config = dict(
    hidden_size=256,
    num_key_value_heads=16,
    intermediate_size=1024,
    parallel_block=False,
    optimizer='muon_variant',
    batch_tokens=131072,
)
Each number is 500 + 50 x the weight over its row's rms, rounded and kept within 0 to 999. Layers, rows and columns count from 0. Numbers have three digits each. The size before them is the row's rms in percent of the matrix's.

# layer 16 attention query, 512x256, rms 0.126, rows 409-426, columns 128-191
118:525501453523478567522402523485505486494516528446504378546557460477539515572538430424495473497504491495630472488528469477480414440469395531575551428524486501451457436534535456606530565443534293
134:471448509497499492519480532502476558441498509542479463477462506478502423522501518488491459571505411487462493410581599493530457557427533579498472462479449492452516500502529435528433468502432468
112:462508513562586504456527583521517518468480451511595528525545533459434516486477470480463507445537456357556411473590505517430461378512533596493544489548502439429527587433450500487571569503464496
119:510492610520525438462495526577492442540481495584462451521524468456545562573455471451449448565516521504537422613571586509507498376455518536546487429449344455447480552556528534486515501540560530
116:515423480533562424489489553578475463522452451496474491468533513439514556477533494450481559414571521529521493558527528498512606502514603510466505439510488562513451404495531516557629431486546574
124:470476516507550555497495526699520498491496535478489388411585506504461562455489514505543443557521466487454412492452532508519501445484458537462477399390492562486435418565511484500535435544586481
114:509545511505501495466480489496517580526546522510581474478405510438509539546491566514511534542493469520514507518516547508510540431590431545532495501525411499573470464560477504517459546484472482
028:553488569484496546487473487527532562491440453492425453470429495500546520497446500558534562483518511581520531455493568548522533484575404476486525552448470571433563420407507440472405518484511604
028:526530545512491491525510519481512522408556444515552326529455533462511579500532530461419582573532559552464509507370554593583524497558523415517581483439532574405509520568429465564487483495503464
028:436481528599474538517445475565490510445511439405413520417469516488546476575537481510440528524509512447529407480518481493515608488500512601444492416521499584615566525546488467484433519374512508
027:511510408520595495543551493566480526425435474591494522605519549515500495532521384520481484518507453477574526423477497460463474498469430580461474465496592521580481482551513466471524494532525511
035:453496539478635505503404585468477449480475478398483455503500510565528527520553581455499617508466596501418426534528548493353408577509521525486403479643502505489473501490603528534544511525542529
034:543495550520558481607381472527500442465588414546542491560414568477536532555553507483578490468593535454498511431577481475586640531494501598458516492484486470521595446504439547514512500478528512
037:458406580443444501559527515524493538512506510512459481520423589438434434499481487531339516499498391529485489544515573474531452520466650423486517555523529565571488405452427456466529485494500482
042:458535504507485488524557482508520465492489497541589599500398500487527538487506488476445447526589440476516503561529493483498531568524408500516554613585524522585505523496528464431585435465469497
047:535588539548511492540438449627495519440535486490562493472546474530511552523548497520484495527513571485467533546642442566535588456383460556489463447401501457484497536522526481569534515510536468
048:580616369454530479457328465477407484479468539412569460567470418522499517533429514464536611560465506512503432432565461552478496467490504501512551513426512464487554532525499522536442466446469596
052:460549540525497553547485479552465490502517482511541510468568537599485588591382486512492484502450538554482528476544486486395633416459531591483535447504469531512509545494489515483588621512398503
# layer 16 attention key, 512x256, rms 0.127, rows 409-426, columns 128-191
126:549506527498421529546450506531462511419496572479538467516512507456472488469510469453490546476499357471528584503500473522575520489413481522534568607436568547407567515446505467581529514553549477
131:494491489522527493486501507458555509463452533489492422537522604478542415486526554607573432616470540485431550432440446494518575509488514535438518505537481468480478565521481444588444535463530423
122:468571513563516534621466533462553465424414545424533545455512431483544507536542472556529447527565501517440491545499494439495441557392438493517409465524549550476543530434479542584402520459510499
118:503562528555516501559441539476509502473508408458491571509497414401492550469449464494477528549523514488526516607603511471493555671465635446542541486513457482575490514464429426472599479543495517
114:513454544525471569418461621542516516527444509453460567458546555491485525475517477402418586454517484542465520519434481478485511549556472516472496617535543607492531475482536504516480593485519498
117:559588525527492491429501639536475507489524479507497510520459468479526582587482517490542455477523499543520442542468381612510536578592476440547509478509587503598468456479506524515493469490537490
114:572522483491489481566469462639523550515560505507539478518447498515530491483447493601548439504452547538563454499564452521537449509508514467550509495453402550485474445536507510535617473519548586
026:618603459490458498453508510469550671523541567532447528485459517574525464498540545493530448529500498480504481420478511579450543507511505484547525552590509491496482550567475455475499463547449414
027:564478481450523514536527539498458451566466490540530417395462518473477537451494569436500496554528532537514490368441461512486437469508498495440507543517502490589542606510465453470629419430449458
024:506475510526556491543305465440462496519471401520488425441529507515452509467470483508452450539555489574568481442443540543496474419500566442545518560492461479540445429499534419527470457551575592
025:533577455410517477675448495585584458574421442640550532515466490410561452494593546475405502491524521427422432485496512498429487466516390505547450556429491507559487506528499549409474401597464554
032:480461526492504443463556477503495491512496594570514519514518509446528616527423566487484523447454537490592464559593417496477394479444563499523478434493437487495558528528530546482467482443436439
032:470515446425467547492495454461482441565400519431520502465532479539580518530417512508530526399476465498510493478445534483471422499485526499524470410513462514366467515443536556468577538559471448
029:498480455487497505554441441476555553553534421538429447529503506428391492527409516537459579454485450484478488431488497579582473452570567521596464573498502449571511452501385557551424568632456553
033:410512507469531404502493496454465525435553506516493504565493529479496529475539387455510482481416578442574491462529471530614632567401449498390531500545533621560502497516499489549536500551496555
036:464547555446527509510507498509571505474426592517480525590477445474578498475479582501471569493489490500515430463416402476572505572487587491549470440389557509372464622486540514397461444547530482
043:561471535459521513527493398447454495571504422584564430452536552467527551495479513562530495394413559406519498511577594511583452460511523591480532521526538411520434541538456453571343498531463556
045:528577476496493534433501503494462468421387558626509475499490458503516508511431496532459524536436472457538424528462543519521435510449538458430540401464520520533502578497492477478513466465577534
# layer 16 attention value, 512x256, rms 0.203, rows 384-415, columns 128-191
087:505481529517587560400639493490464500529452478517462406519457467441481482651612448566537544505403513499538472376467553537384463447524448489591515454533392467495472553414527492498468551445546482
080:569531459505423606596452559524514536604558549526592494475583479570515592419520601580477442435462432494466517474526555539468399469492509606489448508524456526485504440526471529518551593523432523
078:507467446467458459562517532506436469503573474414493444531553469557473545510534497491485583515590502479524474559469424423536499458453525500548512458461481465468527544428556490482453476570560424
077:489451510473571469553550447513454512516504478487515442547528508427472481565446530416532501545504573621485554539511544533536502521451447585554460510472582455560416478470507490513433467503547619
074:578453454485425514608507490549473416502545485459572441379550407552448466410434520470423540423493584497478497615480444504539488469417491573507492449483489492518317495552376503577487521553560530
080:436430608400540439474513450552464500493477392518486393568539431415496523489435480482514504366519522476390466508486531518554540505506556499455450545532507497433496607461475470527437398477580446
089:495507502449457528444497562501554552500436537498500561521501522415454511538540492406562528478427593502534500461490558539543487463575540519491489539432497506575566433459562527436468456499493541
085:548499524444496427498554496511492506464507464547518516493408547456466505431508470528408497482539466401564442491423513477459412485467493471464443481555446484452426497414550432400461533508455458
080:470467488544486454509568486464447530479513574431507402506469514457476556527539504529481499459482516599494445481448528527437501438611497427441517471453482557510576486506465446430573577570467613
084:482490478457482513543491486600435545538483573501438502472524496458457466477557582518505426503552520483428495537553482516562461509511538540520488625542544613504459464481550484493525448495501474
083:481576522451634496551481465458497552437469500522446608482329568455496509525474505507457497499473541550508472513548516529476493541523498448490525491497507485529624491518556508517492502538467502
076:501481567580558560501532512508507461473399467457487576508574492520482584566514507539471517552474558462505540464589460530488469488437451506473648428464467451556403513530511426465557481450403419
081:539553570438435502466516443476487466429567449521485451492486396490518514464489487561493443425471536555457460606580530486469457427447446394382425491541483595603496415473462517491536562550490502
088:364381488503495486471439519499506549456493505515478540463494567425416517519532484475505474553433430458508535439386509484589459398532501464451553470431545500455549485631472541341511463443467498
092:463446442470497490507511428569498563539486550533500515488585587548603439475547466485581489600511458504569490503440516496499478531469473503518447543506556502454494482484438567581519532462495496
086:523428603441548503539523467502499494536543641537498372421546550460453412582487451498557538497472454490486536531490436442532442498516521519489454467507494516493459521545416349556503525543457604
077:512529450520533569535466623514524524431523479494566523477388496548477566473472535510444462441432484494497576471491455547593535513505454619476523527455432487534535465640547451478539421411482475
085:487555551554485414575584488478518466479576527526500483505471549621504504463455537512516491546503565509518512612545556546470545487429563480478450555491555563553434554469534416530526482467475514
089:574462378441540500578557435493480545485463563474480610458439483529420478439555474504497511478445535525490583426509465453571431485376490618484583467400458433405547525408590473604490462491435492
077:497397519420598509564466516492522446401499479512555526439500457530484549529447444549455528544495563475493461541484428502432529517471558503420525403415421427536363507565517485530413453461533518
080:516478526478434474501509424514520464460461596484483409567434484514502500444552498581505458523531512587507575556660523374425452459493543479368540505540444514540539456565506466365457493524495507
073:354515443550576466477521615562464384518459606613601469453386565503449523621508512517480375480503488518439479557528436588497493555485530594512552423516488447474442529443475516513460500523506442
081:443542513496541432598452518441517518561481519538611538531570495477478465491442568490525369481415611546392489526534473529524555577448509471449486446460508484476434566497576512529476542505667455
093:561517485498517519362488589453580552501521577478680476495541525457498477471433449510573531487501529448518501493457458516498511456485482555426433459505485480507436560548446428438461549567566533
084:372498590578483598482524382487524407588483491496459488491532465573547482462494504543525554504572581464488538477460504515487490524510522440536557494488521485579500371552374572508458480484452456
076:451492489479539544501490624433570577519504453460490531483496497457615481501403500478483533459472526483487493446478433598558531429534512479414456540524400441488577519521510516435445418464330508
093:490472460555512423594493497553534466672446450422379491553520506557488590519535550494485513459500458449466526432525488520554491509488562387424503530493473500461441570542492507527514520532477453
066:479501569474392523484462519545480398514589579532482540542541449571476509505435403476512454547561483551422437440459536472360379436484497480565495551565440483474540457448505549526513560607470525
079:589504517536489567462496481479469487447567451469466424475426506578463485474441470489452448510556526433511453524430425512474467485526469547549504517416538571497497431396549504522427460597496506
083:501548544569580538567455517525535426535472524504466499528530431480564495551555486495502475440567505487503482526514481417445531522534578517514510642609520519567671523465512475400456460478426574
088:516391509376459433548589475518477449471481489496457478420459518469420513486466545528450500638446565467464434473504454508471597470521490527445499469540548480596460514511493545580480574451422513
074:466476440549504580464461458531469483537483509489400517569469550543538507497516472446566517450470518478460605418506657488556404500525499475559463538499604536420523402447547548501484483516522500
# layer 16 attention output (transposed), 512x256, rms 0.253, rows 384-415, columns 128-191
092:533491469447526455539472506619501498417590536452469412447501504436411507421525479570458466516491537409517543537575491465464533533401468497459406398427538453480456491562554457519474450546463563
085:422491558498513488413584556556464507391432406569466488486474528434535430570582467499557480447470497534575400536600423547478565533479486476492506488502465494489469481419524409440524444433562508
086:461423563619497413443558468497628490538495482522500501483517416488531406439485489437461413571505531525452451493436463471455571473500463506518467552555578608544417548576457485584488563573495470
083:525426473513388453501525521524513535492483619477516540437347523565457472467515537601490445427522473405484531457514515485552464474552540489473625528535474582470593451485467479501454497524477497
074:505547549522524497497561509423485497529479505479536591625481546481489488491583487513524504465498494476532512552519505473560517579432503572497454555530516529539652536419488485465545591416460506
082:530486528569527547497524578462468518538578536498473654452497546586524504487442399527509508575552490491485623466519535537414561591478460463573429456443554460563431525429497537553457564512374542
089:474478463622391512531532467511476408573501482425504471490472470546479504432509477395456494503595462475519543473495514553471397396574524494477503548556492513484544460561541489554514489498478469
089:404519614420471444560477548549591514585498388527511456560500545490457503472486536513590529475459523550503467531604448501467595540473408497468493503360549533532577575523557480561477482540534549
087:483604480483466523532499459509481433468495426525436527491580428434515453450486489464491526483430514431478528477574514421512427513558522531508423460525529379506435423535606504518493428502601478
086:510486503501537522481470453518481458501550500403515532442486520546533380512548503393499460500398499498570555500516556536443532614479562520453543468536518445546490487505406449527430437521498525
084:466424510432600500523481497496561458514471526598502477486454515558624545551507555477475452502572512522481532414451452527543536469575496469462573496474477483525476493581438440450418522472492582
082:566448424552461486472440519364588536506532548504518527505466452473425555454497492476461406504488464534455579588396498521535489478476506548524469494528441470370493543522561492475481467537578563
087:368499496527525468517554500491522488580491461426475506429502537485604475558470523461510566572448523493503533505487438544378506455580515561560425466436610449546499547510491489556496461515521560
096:526475473455324504541533524475475529465500525426557541440514424429594446479568567514490495494479462572533450480578574490502626726482491476520455527491430486481444333528554511580519536560533504
094:521513502501530558499435476516356500530513405429571455493496577531534479512459592488578514476484534490503449511542518495476496584404476479446616526474498578535466501515513492469516488503563464
091:484551478504470395517479493523509557402410465464490638547465529542506479498467515558492491464448551529522510496587492482508534484541525465521520517433587522491549529473528548488554494472523522
084:495445526472409495477533502422483476522508513554578539566521464421498574478559562507530483502564462545558507493484505449528443453545559516454585449511469397551516570438473488455570505557510544
091:469577449469580558490487478453393545496446465484496490558577493485472544502505475627530540487550488474448514495545594490598509567549493498466506525491512498483530536391438500436479509480477507
092:474536478545427465505474491600553462489534457628557437569546547509515480391438542390510516466499537482560475504516527528534463669514471525494502568509418544512515570557557481430547443549541462
077:544497556506515500422517537509549535602455458549539454534464536484584576527465538531490502525516641549524451444413470455501441485452454543596586559552594568498600549400526475514459528570502526
087:524496484451473512545496568585494588512537484485363500503558493434446521543446483381528548492479523464520509449474532537454565533597507529522509541592561520514470473528524370556523483468566556
080:624631497510451581510515450520556534439502518467445588570538469500515568468484483464465574468452512425588546522458488367553554530451480442500623629467477478484498518482464472528508525473491513
087:468492466518367492444472490503496505425586477412469473403459568537525520484522466465483483449509421368510553463499525495483457460474469547578572568567535504496609436518508596473451433490463511
097:475443525488429410523457555424436545420493467454466506588536482456510481512505531476531504470543499522517564481472548453532457499396496525570532517477513508503528421444585567458559465494446534
092:592470448535494549500466529373516542481544535432574430450539425454435555552554446436477455525411537497445522556486510569578485421480533433509484495570470519415518469531471407444530575431493576
087:483454499486346484521528539522493463557542528449552477435465477471471526474470573457575514579583374585507597514501532534424460604525526506532560413462448446529495507484476477559557481535525500
101:534433498526468550416477485487543525414582525533457439408691502520409488478535345400487361596430481500465446554529564538472448622478425550548502416477484524464383505564564482487501433413519503
071:530467534624549551450491457461496489479435500477453398448566540507601398559513550562540524546436512542533608616521492559525509591520568549468479538557539574532471411455535457507493411459374520
085:391470540472482393483570495462567461520506518510582435496487479405471483539475537563450489472371539479539438571418526422527481424509585456447493468457632508615574618506541462522500457486540520
087:411510487501427527534562523484508541531502530543489489548527483502452555544386434491570463571499503552468653409447534603539537436674518411506454461591512503545464531602453445516559545574554524
087:488523536455511439499474498494450486537495542487518547522528428496501444493577451482413438483434470504525463604519389487521522543439524522501471583452442461493455557568493519491489439484567510
083:485510431474506409496513584488496458429590541451526458358485507563405449545493463491571520448475529478568457500469560467463534581517488487480477480453421503394504556514533470490521425506481532